python train.py --n_layer=10 --d_model=640 --n_head=5 --n_kv_head=5 --head_dim=128 --d_mlp=2560 --vocab_size=17192 --activation="squared_relu" --norm="rmsnorm" --norm_place="pre" --norm_eps=1e-05 --positions="rope" --rope_base=468000.0 --rope_fraction=0.5 --qk_norm=true --attn_scale=0.131 --bias="none" --tie_embeddings="early" --parallel_block=false --extras=["some layers without attention", "local attention windows", "shifted keys", "gated attention", "value embeddings", "hashed n-gram embeddings", "a smear gate", "short convolutions", "learned residual scales", "skips across layers", "norms scaled by depth", "capped logits"] --init="uniform" --init_std_qkv=0.0158 --init_std_o=0.00353 --init_std_up=0.0158 --init_std_down=0.00176 --optimizer="cautious_adamw" --lr=0.000613 --lr_mult_o=0.615 --beta1=0.9 --beta2=0.99 --lr_head=0.0101 --warmup_steps=369 --schedule="wsd" --decay_fraction=0.665 --decay_shape="exp" --final_lr_fraction=0.0 --batch_tokens=65536 --seq_len=2048 --doc_mask=true --train_tokens=669600000 --steps=10218 --dataset="wikipedia_en"
Each number is 128 + 24 x the weight over the matrix's rms, rounded and kept within 0 to 255. Layers, rows and columns count from 0. Numbers have three digits each.

# o: layer 5 attention output (transposed), 640x640, rms 0.0229, rows 64-116, columns 0-127
# v: layer 5 attention value, 640x640, rms 0.0375, rows 65-116, columns 0-127
o64:121155114144099124112159123091122150112147123148124187172157098122139108100121108144113129121150155138141125136073138070144096139136138146137152189121076110112093082147132142145131086130116154138099090111151114166096118172162112126160086142161112092121126132124136111126137129100122163139118119127117136124148096135149136163168142127096113138095113151155131125157128136145105120133182
v65:125121112160137140144114130146111142077106107090139112151127095138111091113104077129142143132145143128131125138152130134134155137105073151117150095110125135092126117167144099121115125103107134149127142101143170130082158155120143114102105145146164185081142140130144139182128149145129084119128175122121136162127145109104112161115136109147113147133152132143125127102140120100130138106105
o65:160131143141128127160126116122115177143113112100133093078087104109098097161133089136132098149098120131136137147124112151113117163111170126117113098112107157064138115145107106127148106136122108103111161104094087109185126147144128083141115171136119127139142114147139109091092100142162128141121149118156155157142142137109138122101117140127109133128150139095173115104123184093144127107121
v66:095140171085118156116101131165121072185099124119169117113126139154107121150143160137098127098119134125134138124127145114126135153137149102146125126129099123115129125148161095144130112109140147110168122123155093110131114138117115109071154102106134143152160121129109105070127152131123187142155090143123132131101097130150123109122143129138155116105142144153110106130175150187154134137155
o66:135138149119092149100144164197138133080115125151129158119122136144105130160137126157095128133122128123124160143119109097093150171113130140113123133143143105127132131138146109072121123128138084135112144156154155144086129122134132134125115116150112134161128130114148113093103104126104152105103150114106131084119135135150141136140123117130141099166112121118168120162103158136159127125150
v67:117162103137126103091125108127111112130131122129157110149135123110127129106083161185082105068157120098123153106109087134163179132157105129119120122122148130133105121111120080116139173142116187106149167155146118079168160105145144082100064160134160145085135101143150124112133135136113113199153163124142125097138144102166120156107105102106140120144129111099127108120112149136135104070175
o67:132104070145113117096165165136121120157126112099147131120113154108143117127094160131156095129131172144154116113123142142113107126128138155115138131156165137137135144106173145107122112133084128190127219139153153114163152109116093135150125142152076108144110112116212126098152138119111125163158082126120115105128135141117174151113138150123123117127135110129137109090170114141126119192144
v68:103154136133148103143129131110147153145152117084135122083097153124095187112130165174103156089125119116098128119154146097133130135135142133090074147104098136150101140096107146103130091156157110133120092159161128058124103133137123127113136163067154085129129124106135141114157134127123124119103157147118119160123122136111122111183152162132138136099086112139072144121104150159129099177152
o68:150135130167198102157109161109122081135128158111104115122124148114089160156154151145078128135125158170130123107098119141150173106141119082128117139123069114157121156165125094175117109123131116144118128172183187031135098135145141153136179145105132081118159139137106131144099125107146115160150140138090098127119114114075143133141142154104144115155106167127114150137120122153136147124171
v69:116120151107129141100103133135137129130111108143131123115128115140090121111137103168141121082146113085149136127123128130124104098176191117134134124141105082142085110167116148179123112109133115111147167120117157118109167182137130106105135115155124158134145140170123144112120100126090125167147142126113134140144099142162120134110077098141084105130180165110104142135068185179137136096131
o69:133102124065133076122139144097137154166128112121110080098167135145107175140119122108156139096108132132146135121114113140122134079150153174131113145179121142136125147151138131160125116106157111137137127153143130087097126107127104127176111121125139119135088127141094128106137120109128160137149133118140170152111133131133158118115141147100136134139145170136153130196121148134139122177113
v70:165135105130121135132103126132070098160122136101132114137126124131118141128116143190157147093145122087148141153121131167121156121117118152109167138152144137108111162080110152112163154128148194144126155137113132147169087127113130153159147129141154135144117145161091135165109128134171100148141146123138112108118171149117135161134141122114126177163148116130093166111156122093105126123102
o70:105139105170143140146138176179142113163097112152166126164089128111131149110137123111122101135166168126119116143128130105150111123127135136120144102188130169122177135095134113106129169139139158156122137084103081116182174121140108135157131148113111146102151104160158120147107140141146142143136164093186132169128127139095136088135087146124128137132173137129083089072129109159146108121103
v71:104130124159125104103115140117144113111128123104115154138122110125118111143108123117155117127186145134097123196133141154157179181111155094140180134102103129124130103158100144126115129154119137140087129138101130120157122128108133147124084123120147102128119109109152099127119105153121109119144106166107158109111149117122120107158101119147107102135163113109123127143125107117170090126149
o71:083142091137185119112161068103167152155157146114127154140102095124124107102109151158120151139145116121187152121123157143123138137119133117134125102078121137119066154140145122180133120142101165130147113118137130139146084116135098127104071115104123085121109111106192151107135132087144122115119119167094112118113154123166134130122156116134097153168117101142124125131090134130106119148116
v72:133159111174152120135158132135139166144134146085133095081141137114180107129091164156103143173145117107144092138148131112108145149152157131128093126091113099156152131129127141145122123129143106106144143101120139094127135132178123097130083119110113129119157144065168136120137096111140130107144158122120099096130126096125113102104103128053128120135133117141108132134130212146137136093172
o72:117122173121135089093113110133123124164149097160095125154111195131207118130123156149132106131104116144160133106164109176141120121143147097106112152129135118161184157169130133170134113116147190100133121130151157152102117197155127085127084124139133154109109154135126138126131144129127135136168113141133123071149113126115114115136180108153144162086119095109109143164121115165173131103162
v73:151123149114141133100140114107131105138127104109109112158132132106153114131097138146185150130137116147140167125133198169157149131172164127183096148089132150163104125174077155137151080142166150123104147109096096122082164151099092102106143116171144174085118158101118095091142096105099139133165102126094119123135161134104121125132063145116107157123148119103137143092095149172142127104158
o73:095137145121121109103123092056132114126125099113122093118113126150120104120120138121136126096077127139176148102101147135145158128138176133123100151108128138142120131167133129164141139146106127098154172149130173139101151132114150119153113082101110144130090124099092126095156085111156142120116098195161165137138137083105106149106130160122148118144131103099139152136136135137141103185147
v74:112122157094130135122104117135107166125111146136172146123125118149120128114120127117138133160102163144128129138076102106139106141102114119106143110176162140106153135135135127130114140112120090113146123161152146163084144107114117144125161197114114103102105137113140131126126131117141151098077130147097149130125146147114118105132143133156155111105151140117146112123135115151155117123137
o74:155143165132105146144125104108130114155148152106113113105127095129132132123104130127125111133135100136094100146136124119114144118144151121106111171126119115114108096150146146118119126165134131100127111139102154143101087133154136097123149125131126127134098093123118124126100156143085141144108103143126152120140147157104152125138136157119119153126103139108126116158104114154137133127114
v75:105178204159126101151068150116141126125125129112136135094130147134121147154117142161137147112094100127152163118151136125106148166144071136106110127134102131158118060170131113114105139141152081102139119118115172136102084195157108137132146102133094109154123120113107097117102081129150136150106132131103119131117078096139125168163176078139138030137152137114149114123096116125122114130111
o75:115130105123176116121138084156164095140138130133116161158162127122118149146090154153102129137129135121154138162139134156148137167140119126135115136112117136148090109138154118166150112114152102088122129119126170138179113111170101112068138095104133126146115148149137133150149119121166147071116152130152157117124097116117141115105153134125117128117087126141145102137093157158147139149145
v76:132123080184138123125128120139109123139127135106145164120145165133144129131131176130106127160088148158135102158125168166090127115115105119121087153171156168136137157105126170103118145103136123129132074141119082117147131109139130151120105179079148129106145117121168099151140122105119160132180112101151106083124180138136099160096098128144123163117123126124126146176100086090086152143133
o76:098105125147119117136089124181104110139111108102136177151112158109143133102161174110141123155148176194124118117124142116180089140115110142126142169132114132123141110137110086110100110101116115168126096159128111135088137101123110188132176138131135155141133148137157112129118126136117101191155100106133156108110117107140072165143064148113115138122109162153091102105134107125118130140137
v77:118170099132111132090122122146100115152179140100159129103094122127116128144132143165098138130097127152134149127130176129092148097133154151110149100148148129127158121106125124082106144111145117114167126134169114116157075121159118166131195117134094131113106153149116154133113142124130138118107113088146117106142101155143113162146132152125130145110090113177163128130114144124093163152161
o77:072119146118154152140149147167122119115105139137164105115143176123139129174113124134143079116151122108112113122131137149110123131088118130121111155146172178088117116105145117100108120143169162116115105128126117130127094105127114126134137133162138179101082097111113175154093145144116124082110130105117115147164121141086095103115116135111130138127105144118145126163122141112123140099140
v78:130092082174112128125159169118133140135112134176147151084164142144128168124125075086128104122131138071131151074122123105121158100158150139089127111125073104170081105138142114086128087112097146135150117121126201118094154133093105164115119128125118105159097105143188139150125085092124155123117143152142103123138111123160135162123115143109136129140134146110199122151080104120117121097124
o78:154106145147115114155169143173162152143131148154068143079138151160149155149138123133170124135153149186102111174132155137124147128121160107115128095100073128159116135149153093140108117165146168125124124144148117101114142119093112152115138127101113138139109136087161116136108140114145128086127136141116120150090145111136132096114119141089130128147096162145147169140098094126104128118094
v79:122093110109117126141132153106132108150157119083110110128135116130096128157141095129132135177182157087104099156136151108114166116146158089095118101147123067131151124130146117153134109111110134117113147158131071101158131091123163119121077125129152138125104136178173107169147149133117133146121103128130139141112121128121134142136166095129140113135170121128142101146144150112120136104131
o79:085096080150140124122154122117141147125129143130181154132161167105132132185102137098114157102136140126131144146120151142131139100132117154113106139160098097143149100122168124132102121120093119142093148133119121138094138131119148133134099179126130099124130159186150137114140114110117159139080129196089151082111121108121102153157124113150111113109128116148121116139088133122154125118089
v80:111174116129129085079158095121165158137138110054163140146127154139144111112181147105145136119148132119124098100111147133141125089106156105144087198106114144088161126089114151136132143125145130143152190132152069158154068086151135119102144158126042126089129120070137150105130139137124159163087132092124144072111128121122078172090097118104122127152071140099171132109176166165148098101139
o80:156152169117158103083104141114167115162156136086150145133123109127150129130104138153146111144129115156129062100111126160130089157135118135072120125138139145100144155105133185152121125125125133128154125148123124123201116105157154109139160108124145141108111132132077171175185172154093106138130047077129144136126142129143074169143147093107118078131143144157060123110148117112132151169136
v81:097159091173126123118150155145138100112126141092116122164150114136128119107156106146108139098113119154098123120169123123134172060156117135135139167110092133170111090147121124095102153117158121102157150110154164135164127153108151139110106127101163117167079126132148081154088104099140115130143129137101129137122148123091127108156123106159143099096135132127121166081125108154142099156139
o81:066124124144172136163102108160127136120112108115114079098136128087120081199153127147094104117143100105177116117127160128094153084142095172089129127059105141091128125138133136149129115113164123106149122134139182124136071127089108128114165105152108127110118144137114151138039118115144156109067145163130152139119134125119092110090123155122138119066102153138135154085079148161119108132115
v82:104083119119118138162096144113135107153148109116111157131124121113142103104155159159107132141123148138129139134110168155136116149118170143122085132131151085085127106110125175110129097125138147152131080111136092151120140128132097110099115139093113161179155121119141051078153138152133152133101117162146122133100123112126106124156124120131173148155139122144102101152120178153170118164170
o82:077167134124112104092107119108096121097135103123100179128135145121113125110140137101120172111118192119167162118140120137123116162137132092151151193133180131114170096105135131123110093112158174176153133152108111139117163152144133143105146159138138142120135137108129156137158097137119089132125094155136109111096106095120076109167159115140148122128107088107104118133075119135152081105113
v83:117145127136126117096146167107114157096147141143119150103174106123110077147147140108120099111199163148117135110182095117143106143131138141173169152071142112121135158114117106125116184118139122103162147109146114136151145105112175117134132150138107152111085117138153154156125100127128141169136123128105113106127143168157106187088132118138154123124122134130157118110143121143123087148140
o83:107117159072174137136174139112137153084127153136146114093119139115125109161150146136150141138134132166122129118141141122165137145124174104139138111146143118135121130125165131150091160137146143125134099117134177141150105113124120110104170128113142166177103109129149106110106140108107150134130098185092086083128120115166115107095120137124141084134096126163091134089126100111135137163132
v84:118107149108133126114105133142115123127153115116095128130126116131139101113133133172105171136113136155171124155148119176089124112118177145124129135127142113123152094127093118144135134108117113131158150096152129126097152133106118163110148135150151135118087122125123151127120132165147122135116118137122175088156150155140122118104096151116102125139149100137152125099158172116153137127138
o84:062140113166145162109128154104110122159102087153123152139120145127130129165122146154128124125111159115099149149087120138123150119120099179136156143110105143125155097141149113131121120107123167155106112155100091150137102086129125176129088119130100118164088151149129157135118107111164136092118106162156158117138119111098120109092100129141121129152104101156149136117100125119128145118125
v85:128145167128125144136136113137144092132126122163126125153138112129159170128118051156134180163116118153139171189126161181138098175148118124160091112145131120135130174141115114137116149125091103114098099151119159107107165131127141163109159123083101135144133104118103113120159104141154145110076105153122191118126093097154155114107117123157124111159134117111144120120126139137160154105117
o85:140121115128123179111131151144101173137131151132148119161143095118150108135085104094115142184120176128157105126116152156111107106139097154119143104167108112136116139109140143131123132107112094147119142113168146162144102110148134122147088116162093112115162179134105123133128138132092161077125126108109175079153137110103122174128126097096136100177170093120143121129097103139116147125142
v86:078153112077118132088067155120096118138117144155096099097101111119144140131116176179153096099146136090151135173129170123122159137147153107149159054160125151135097071143111100148126146136174108109128124151118149053124148152121169137126126127079141168152119141168134097165132150148141113162158126138088094135149074129148124097148138097120098092110134118108135114084102123152125157186157
o86:099114110129146089126136111123142115162088123115136140083149154122131133155116133136147147113138144108134141147114161149150175135110177143131091136131128131139144120140154118176135123111152084139152118157127140154130083131110116126136071102104121116126094128141144128102112132067171137141142131135119109107148136127117147120112169138107152108141075144114146121113115141124160180178130
v87:119128091124140140147093175150144130146135111097153135119147132110149116125142132133109096139107084186141154095122133127096146107109105119126096117112104131126101132134123134112108102148094155145125131170166094169176101094111068139158173140115122131125109079139107161095139127114149126120145139103145093108136124115101147194130136157120141106120101101138184122130125108104124141141113
o87:118127093116123134099092173135125133105131137115121131138150117154142170114177144116128087097149123111140156111098151126122162163093124109145122113129132132141089146120119105135132104155171102162126126143140100139150122142103131150116144103173151114107151109150138124134138165114122099076159119108162094105062121128115144160141129135123126141117126114151136111135177134090125130128152
v88:122115105177132103162173124104106119130115145095140149074150151107164113168162155105160132153191162146115097125122140138129161138106112152100100162143144140084125128090140172090108153154146140147073078115116098171179100112172196106148086128093120128130136108084155083137151109113100133149136137110152100088108130133108131138113127094102124117150143149164164139118135099060103119109101
o88:102137114138166127141145138157138096086133133149112142129116134124118151094139111122113126141126134147126113102168100127123110130100158139136116115145106137115166106140191142115101150128138193147110118086123142116162142127098118094088149125107119163135154156143163139169156137118135147157143147155143110151110120110134112093135120125136113127125163147188108137116126123147128141111132
v89:129125158110145133177109108152143077143122133094121089120131117135107087129090131141157157130070137145128079107167159129166101169101129094156090144140112097116134125134127093142128110106131167105140129098148126153115152150095147140143126165130105144137114157132105136118136156142187137130128111125113174094114078113144167123131159132146159074100125141120080157100168144159132145147126
o89:129058125126128156058081146136129126165117154138123138133130155062144161156108132146107145142174090117128104145078115119128133140199111120123134148170135123089125127144152189121149104116172094131117143111117141136135098153148171127135167111162142153127108096138128143148079128132076142075076110126118120089177123128157123109129119128144150083144127150109166096092147144131131147098152
v90:140101152158119128129128147145154097106093127162131148143109111119151147157167108147145183132086119183130132124095150138131105162119143107145115178113112117097127100137115137095126136135133096144114124114133119134141127121131121085120115105126080106124142135139154147085121110162103125120141109121124145118150124167130152083078130086140125128105162145094135158133114124107113110121128
o90:082109130086144139121146134137135127109139117164147147144143096112130107142123125135139136138133145107134102153155147123152115150130126149135135152121133124139093110129124155094135098107136130128135121152175192131162148106141125131103097148151105100151132112150124161140151117149107179093106125117136162114126151109105114134132173128148141134154106140139117109141160120140124126115140
v91:136135124141126133124125142121137121080139149140161121128154120138118107135134101109142120150148164114111100092101096140097137094142144149130134112168134126106094095140153116106113143124131152107077137144098151128120156113165149135124084161144132122095116148122122142126135139167153111159121139135149109154150128182149098137094129114155133129153120126114097114119087115134151150112083
o91:123101136160109119164124129125159124125119112131123102101149139134117149153132096120114148152152132128101150098155098130140149108117114103111133085144147118134090122135119106141136134155118124142138131111155136135123139113168138067179123135109143131102146157084113111131135144121130117145131099136107114145140127152089135082128106120178104144164130122132131097093134120119126124104107
v92:142105124164118085092129133122131105153134116106106135158134130133151101155179161114143141107185144095117119152178127141120169140127148097115103144110121081173042140114114149156133094128141165128138154117119138141160121107099123102133141124121117168112119146172124131164116157115102134140105149137153130113136134130157126168118131097137165168137167128117139113081104175132112125111149
o92:105164097108093086119143175120155108123142135154128152139124140133120119114109130124163121120166147117161124100096101089122133125083144147120140153140128140102163134112173151097095112140148139188137118115149109098118109160105098165122124168118125124122155133121159152124119117137149123126125130129136112111134098124165089143134137116091135109152099114137135127142111179116145121157141
v93:124152155149126161090150169125126134117129122136128130102116138128107149135124148118085139157121143125117117160142109084134115116108153088132109111143122126079098141119143110112133105111156091130122110112087149101120133100111164174168116141123116144109117117154127084159130083147098113126170117108123103162102123124159138116133121110121159163133110134113173116133157105116135173137165
o93:134121152126130101098130155129177083123141105165145172154128148121155137119083107093135130119149165125146143117149128140118108124140148111193119157102101123127144140109192094125130114136136143114106139121141136121158156141137122116114116143163147122136114118134123123162131141123135105164130119162127150144106136112144137141107114078108120145161112143143159080129128101119141137135165
v94:112128139188130132164088105127150093147132134073153130104119141131125150141125137105141135113165105149120128142166105127188154172159131135135121149168135116118163132100112110132095110147109109149138084191137134129107114131158123088122109151117146120144099128105136100108172174105137128162147099139122130102138119129135183123108148109138137083156162112125140128165093145096112141109162
o94:114098138153068102134124102116117137130169151093132166153130141135112098104110159102092131130146162130134160119148140151124141129118175143139131177095146112140103114133185081133089110142115141152110118147139156138077137092114118088103102142124102110125153117178122155129113159094115116141156085134124114120102122101138125142151101084116097113137134142206067152127162161122139131116166
v95:113143123120122141126101103122174096132126121139133099113121130125144151153132147146153137109116100152166130143140127107164099166129144130122124119141140132139147144055151125162118160131124155143136090127140154105136135136141122149132079115154136130113132135083071136176142186146137116109160126095167165096155104108169158175126140104108122150170124130147111115147099173138119142142150
o95:115129133099113116120156166136138112130127088180113145132142179169114144127130113123150128125147150138135135123151129108124087136102124135149170104147136156108170154096149114119131135118115156199139128124157091132136149140099106145120128159111128093140154123138148151161166117127148112143135137109146150100123136143118148143136128123125135126127113111145144144120139135098100113127159
v96:113153114141116141126136116099111129106126124136069121159137092099160085143137139142112165114159124136128114094160109182154142129182108148154112136149159117142110128103135139139125136137126143085144103098110118122139148149142146094108108150145170159123141106107099121130148142157133122116148122140144121136117111124127148132109124119114169126156149109094127133148107113094096114132113
o96:040119106143155119147115085106141143130104088121152157099140174114141138124141105127138152128149168135190155153139145138157136096145103152144133135115106141137155123127143091172119158127129136118121124130103111142131107137106139171138095112102139129119130154129122142182140113101151120104118142132120129143121130105146125138103147108133140144127140121145140129125112144143130126146130
v97:105060148156126117129126130134145152121078127125165119093126141121159127099109146120146121137112107133171134120167121146151154136131143141110116139128123120152111150113108130146126130143150133133117112174128140136158122136147136147120164098118188100085121126080140097106133113129110108114168172093137122133141185112113121121087155133123130092098133137147158119092145110078148120117129
o97:125114124110167122117139107193127136116113129155105116169152166142158125110132115127119090140126121142162115159136124125159082111092134166155123124112097102125128137150111075128132132133137153119105129105166116142122169109123121105133113135125085116134142163145107129119153111145154139175141134117123119189098128156126118154103144140154120156130151152158186165134163133137133128114117
v98:151097181117141072144162152123161090130104151189105116108127119159106128120119139109103132142096145127100125156109127105092148103154148105151128142157122132117078151103133120127153118127157146092160137125130147086124156103140118096127123134109126099143158124132118167104158144143102150135120105081128109111087135160156103106095141144140127132095140143101133138142119140167118110109120
o98:103136192127141123159110078148148127127146155082120127107131133111143178155117143122139154128145140123110085133155158076134121124116096116126142140110052147115133114123102130098111128121144091148136107117161140095124148130136147141129109102145130115134079097171112101112125135164089114142126117079096123113095112139153091161170162107110146117150141108119126117112157118169112134140109
v99:152125076143117142152102114120104155146130112091111148129133143145124126103125174151114091110140112119142137107094129109112112121138111125092145097101128109123164133127125156163161130118103135123169133134118093115110122095132106147136148081129179158132127140132136127138106126112119128157125148140118102089163129128089149135116116166117156129146089114137148103096163127135115128126161
o99:138114102179108141139143064166095134165095087113130160113098149140142112150071156145134119152146149123134124130182082134132144141127105144121107110130119172134129151099103072143122147111096166113140142060073125157133117169105110167148136131113134153127135121165138140128153090146148104153152147120132145134120079148125157163172167090148164130099115074103120188102112097102156116147119
v100:138113138111125116124121115116124138122153124139104086119102144144101115119127135117071138109119105128154105147165088129161126144165132131144142112096135102169162154146141134195151101108135161152149122087141134147099152156125079163125142115155131143141140146111070167157143164105154135096129172127135162144142118132143187137132108136138118145144137129098078096179097173111167119063162
o100:149112086108109137099151101080113126150137094106111144119139143154154140137122138117127129147183112140150138145143125110107142144168110132113128094130124137142100153117106146145112156073077123148142141132122076163104146106152150155169125145137130126139151097106093084138120085124083110152093135123133150117116112162128113155144135098143125136139154127108151133136136118125121140136138
v101:124094110140116127153096094120127127135113139146107136162135112128130101139146145118139140136121110126145139118168103113178161138129158099091145124097161111159127151098130144150139142165131176162150139093164111141135105135139137136128145116158182118144131162131129165142149154126119127108101129150168173105140134093126110171125122132109127117131118115129066134128141157114143114121116
o101:102141080130156123128144140150120095144117098141096080127148157150100136111166122120148147105188135100117128096154112108080131124116111134128151096183181140134160162093101142133135128096112182156163156095122096135113117110120133142153136148136170085111172120114161168175103112107169111128136194124163126135127150119129143101107143124151147108116124106128143142085132161085119092103119
v102:111123126136127115102139099119126118133168117126092146084123131092151134127121101153134143152135145144106165174086139146152108146127128149153112145099122168110136150121128129091174141130114139144162109125114112151156139117159139113144077154089110130100106099129124168099135078143126106121133061173124114105124093105117112115123143132145100123152152129115133138166149166139103108121102
o102:076137147111152164110168114078097128142135147153165144095104118090136138143104158160121128142150154126129145118158112163141127131151097145114109122131146131122131116118144135102111132082134140201112160123134128136114074080119146133127120143119113139125157106145138172113110107105098115124112122127103110115109117122114088148126143147107116101153171093141173085077123153089172147160102
v103:128115163085146138110128153139149113106100121086137144111096116135098143129150119117151131135077137122141122134124172093079139109104132151114083120155101128109151131163144121108112110125135125168112163154129125137100105102078104148127126152090101109107097085109125160093142132119140158090164119128055122141116133149118097093124107110121163088104139132122126153156152100140140169142099
o103:156123125161138127109141124114148127122134125125137127153111119125112131133138146120113124119119090090091135112125138149092166149129121128133098109080112124120106107163138197117138139161121113101132135131142139159111123105127117076127106098176108141137094114106141109076114128115117166135129107115117128116122114162138130123119092123128130136146110126122142126195140127154134108099118
v104:115140161148137165123108132121131153123120126149140112125147125111094135145159126132110161077112116158126133175150105135097131088126100149132147094150150100180146148141109109155116121096127106091139114143080164144083094101095107157136152134130107103097120137116129166124144131098155157100117135143129136145105130156098125141101103166164105139110146112129156117167107147132155150118128
o104:120123130166109126119091177064115129120125122142142129086131148107088131112161123128153101114149129121092133131128127114104116092136115110148140164165116096089152121141133130113108114101123156111112123160124120145086111109128129121147117145110145094138141164082111128135124108101093123124149110166131170127133134129125114142127063102107133135151111136123142106161111170100125131135151
v105:112160111130141128119133113117098097123138134118119145151115121132134150143141142124171099122160120136134142143116143124162140172134131142152151131170162153091106143115137128088132120129168140158096114110134143145183065114175154144131106176124099143154149153128142121162115144135119099106119127138137156121126046102120116123146117113092118176118144138126126148108099105098099158162164
o105:130079136096141131114147112145104130134125178108131133150142111155163150067098103124162113108130116112123075115126144114127126121162159141138138144171126122121133131129158151118138131114136125132123103149117139115175113110146115124109134145156182153127096107132148128176108194116102121110121109103095093141139112137118166113125137172085091155089163096147129130110095139099091136139116
v106:097071137091104123112091117120098156105130126133115122123117127110121105119119139135087151135114119078156179096131121157084103126142127110094093144092140075153129108124129138163117164131157108088140112118133161094152114152121129117115083079145130129106110142140140148090136168096103116137150173071105143153130155110117102153133137136084064089118130138102114143128099158117042108097113
o106:065096119139151086142088148144070171129111077155079125140148124112131131131136122136180117104145108125149140128109136093146123109124104146135133137149129152140147109107067133160104124101140127118138128114101075124145142126137127129156111133095132090115128169162117118099066122121141122112124184118156139111102153143095154167108136150131129172121126157115144127153131123135135127138129
v107:124171108128123101082138112152131105149135131119123121136123147130189095152130143125139155100157090105094124122093133115098138171090154103153114147077146134141158134110150136122150173150188181114123106116153177149156086156164106123147099144074110125157170135120123154119122148111143140099089152112131128100149098147148117147164138136120139162177141111124098148091148167143128105141142
o107:133114093124115106121160152124109129124112129163119148116099100121130096128130163137122166130122096141145111147161119164136097123147127137155120108146161140128094095074133132103167145098131153150149126130120143151152105142130116101116148137170120110074192108150114150125144162133163131123135096111124111105140116146109109100133144087103094091169137116190097087141143110078136108109132
v108:141184133089122119116123110127154119162133144131113119111127136158180141114125152105118163165131097134126118147138138082116147166158105141127112119154119147158108148138103063145121110151169073107145109136142158110133095140147117141130158125146106096175129116161086128125135142103163167144143117117137127142132119119167125117115150104090160113129113129111107145119102165177117157134158
o108:109121174095096082146148162111113134135156140160114139190149135117116143134155139118153134152133125109149137168084174097137140134107153124130163151113129153143121130120117108125117108121157138157137122171195137153091158117116125137131142093158135116131117092166121130121117147100098141136146085076128111108114140152111132155143147069095124129136083108103164142145145106131104129150154
v109:126190147109123137118139126142116151159139126120128142085120121110115136124150158112127119089129101146141181126122094113166128148131110080127160094152093121147134108110118159137136122131152121142106144111123155158122095096174102160148167162150122113140123103124108154116119159152135097146072106133118114156144088135107065148134137158114082122143126130123137149134129151130142109124187
o109:124134147099145143062176125087162110149138139120102103129110129139146160117053145149130131108126126107139100106132108120109105171131154124151174161170140109149110110123136125118129106125125120171104143090083113164154152165135108112112171153176139138126120088129124165165195152158132154119112072103087105142112119153118161173132146120123125136113130101145122132189145162135154144172155
v110:110142096119120161160140114125150131120131134133131098108137169125106114117140168146170119202074143123120126154139138140170108188153082107173101151146135131127106137095110173141089087148132126150111137140096100141123107119142132123141147164124067107135162161123131113128126101195123119126087120120111097076110096118118115119129134163146118112105136131129071131141168115160137095139135
o110:107115100106128125101110144129121149126138167153136173184132107125081137103130173161090148166132105149153124164122129107146136134227121137094105164179143109113144165121090192103138085107127089136133163147083123084117100106178172138132148165112112106072165147128134155181136130152089154074098122149084134127135139125168106094145165168122144117132139114116116092158119116149121130108119
v111:145175140133124111124137106139128070148134150156165106123145149145080131128139148129112140082115132149086139115130158075153174138168160118164106119145109120162130116078126142110095130159126147076101136152148185087138121138146144111148119174116112136169089148163119135122187154132143174122196128131155118107110129150135128133160170128122183112095141121150125145132120168189140110146189
o111:138124128104158122131135166129145126117128129100133103107164142130111084153173132109133097154177152130185121105135098093134108143107133103130133141157145099124147102133165113093127121113131116180118115166168128101121134101118117127108160127178127128137155159144168150137138112106101118130120110128116121140122124142097137149134107134104105143109080141108150122198140165117116130143169
v112:141137108120138117131106147103143127134132140166090117122131132118121127144135149132111105131125105136115098133137105126128149111146153112143124120135129137132130155105090099149141134161141165120145116114144142096122138117157136128128095117160137137148149132119100100170139158135131120109103141106122135144144099119132144161124127138112135143128096137141107152104099114127090142138138
o112:123106119121142091137103127139118098128137124119113138112190144126131120093142128113136118114127146135150115101148126107150087101132128117152129130140141122153127172120127112135131137120131101127139127131121117116138143134087129153123151124116144091120149126151117141175150124115123105115140154138155114172117157113133122122140130119128162157098148153124119133099154122105110140140135
v113:150101174206136116169125088119195137105109118172143169112135135132122109117195098087125103131129146140125074088130138151101151148093198159094113202105125101117138096131108126152074092122072159068148110122156125195114129075083150151098146121145076134131084128090114105087137173096162173132119104128123129180144140176124136126112117119133138119053163145127102145145084128118142118111109
o113:142109123084128124103130147105105109104114097088135111153133159167109170123127100171079142130182109125109103183182130109081150130131173122160115152123117087079067076142174128148095148146134136094119108112137125128086113081108114126111164117140127153135121137176130144097117086124132121159143104130191137156146102132201150135154082154138097123109114135202093178140128153109099101143126
v114:119097118119135111160103114135167146119149145093132140117121167132118121138103114103134148130092164159143120115088123163136066140152123124130105181103146132154142131130100136122121133134171127181122107121151173135129166162120110145127140152150158116114087122104161131122109127105155132130102148143132157138141127100136092153151156129193121160136104146102142135130100170128109111123129
o114:155113125134142141122096181107082130143158130135120133137136099147151135123132132136130125139098124101087137147134099092122108157151110098123132084140098127180174146135088119121145093133102141156107150127132137154160135180142106111120160159137133105139136134158122134093107136164160125123103100123194118101136116113114120126102143110141155097129087128106139116113127086128158102109134
v115:135149125156122138150149116138173135127098135098142146190124107132158183105127139139156144151111141144141138149119124104175147155157105106115088141092128127133091115129121134091137122122144134155112138154150107223071163215110122144139196179135151109113135143134126171121138114132129149126157147129101147135141139138108123134170154122141141107140128131143079167126110140148118106125096
o115:138169145112163120137118101115095130116169170118123121093112074104132114123155173102120112122128127118136090118134124129123116143123146124127069154125116131114096096128149111117105111114124122100132154148142170079085150147154092168115166094148128123128149097127120151144141110099116113114116138156138143166117138143097128121133137121113138160077076137127147168119136125162119164167119
v116:118138142128127153125135131131117153136126121105180138128150144160174092117162117111149128151132154125118118177136149156092150139108123121094145133140138157103125124173145151105121110107131125107143096134124136141116135110121129121109107164112120137097094120165146140109127093088125155153147122158113123152125147158111100087136098159125120115128155140130189104130147117123163149128113
o116:158137145138120145108158142156130153121119152102149142115122096095108147123127157150116137117126122084077128130128124119113166138157133122113128136125121104138112086144129141132139100132112118092106111133143154154121092122158137109139126094136130139145092096106131127093111122114111157143138104131112123102123118138138139142119131107146126117139107111126128125123109138155169154131123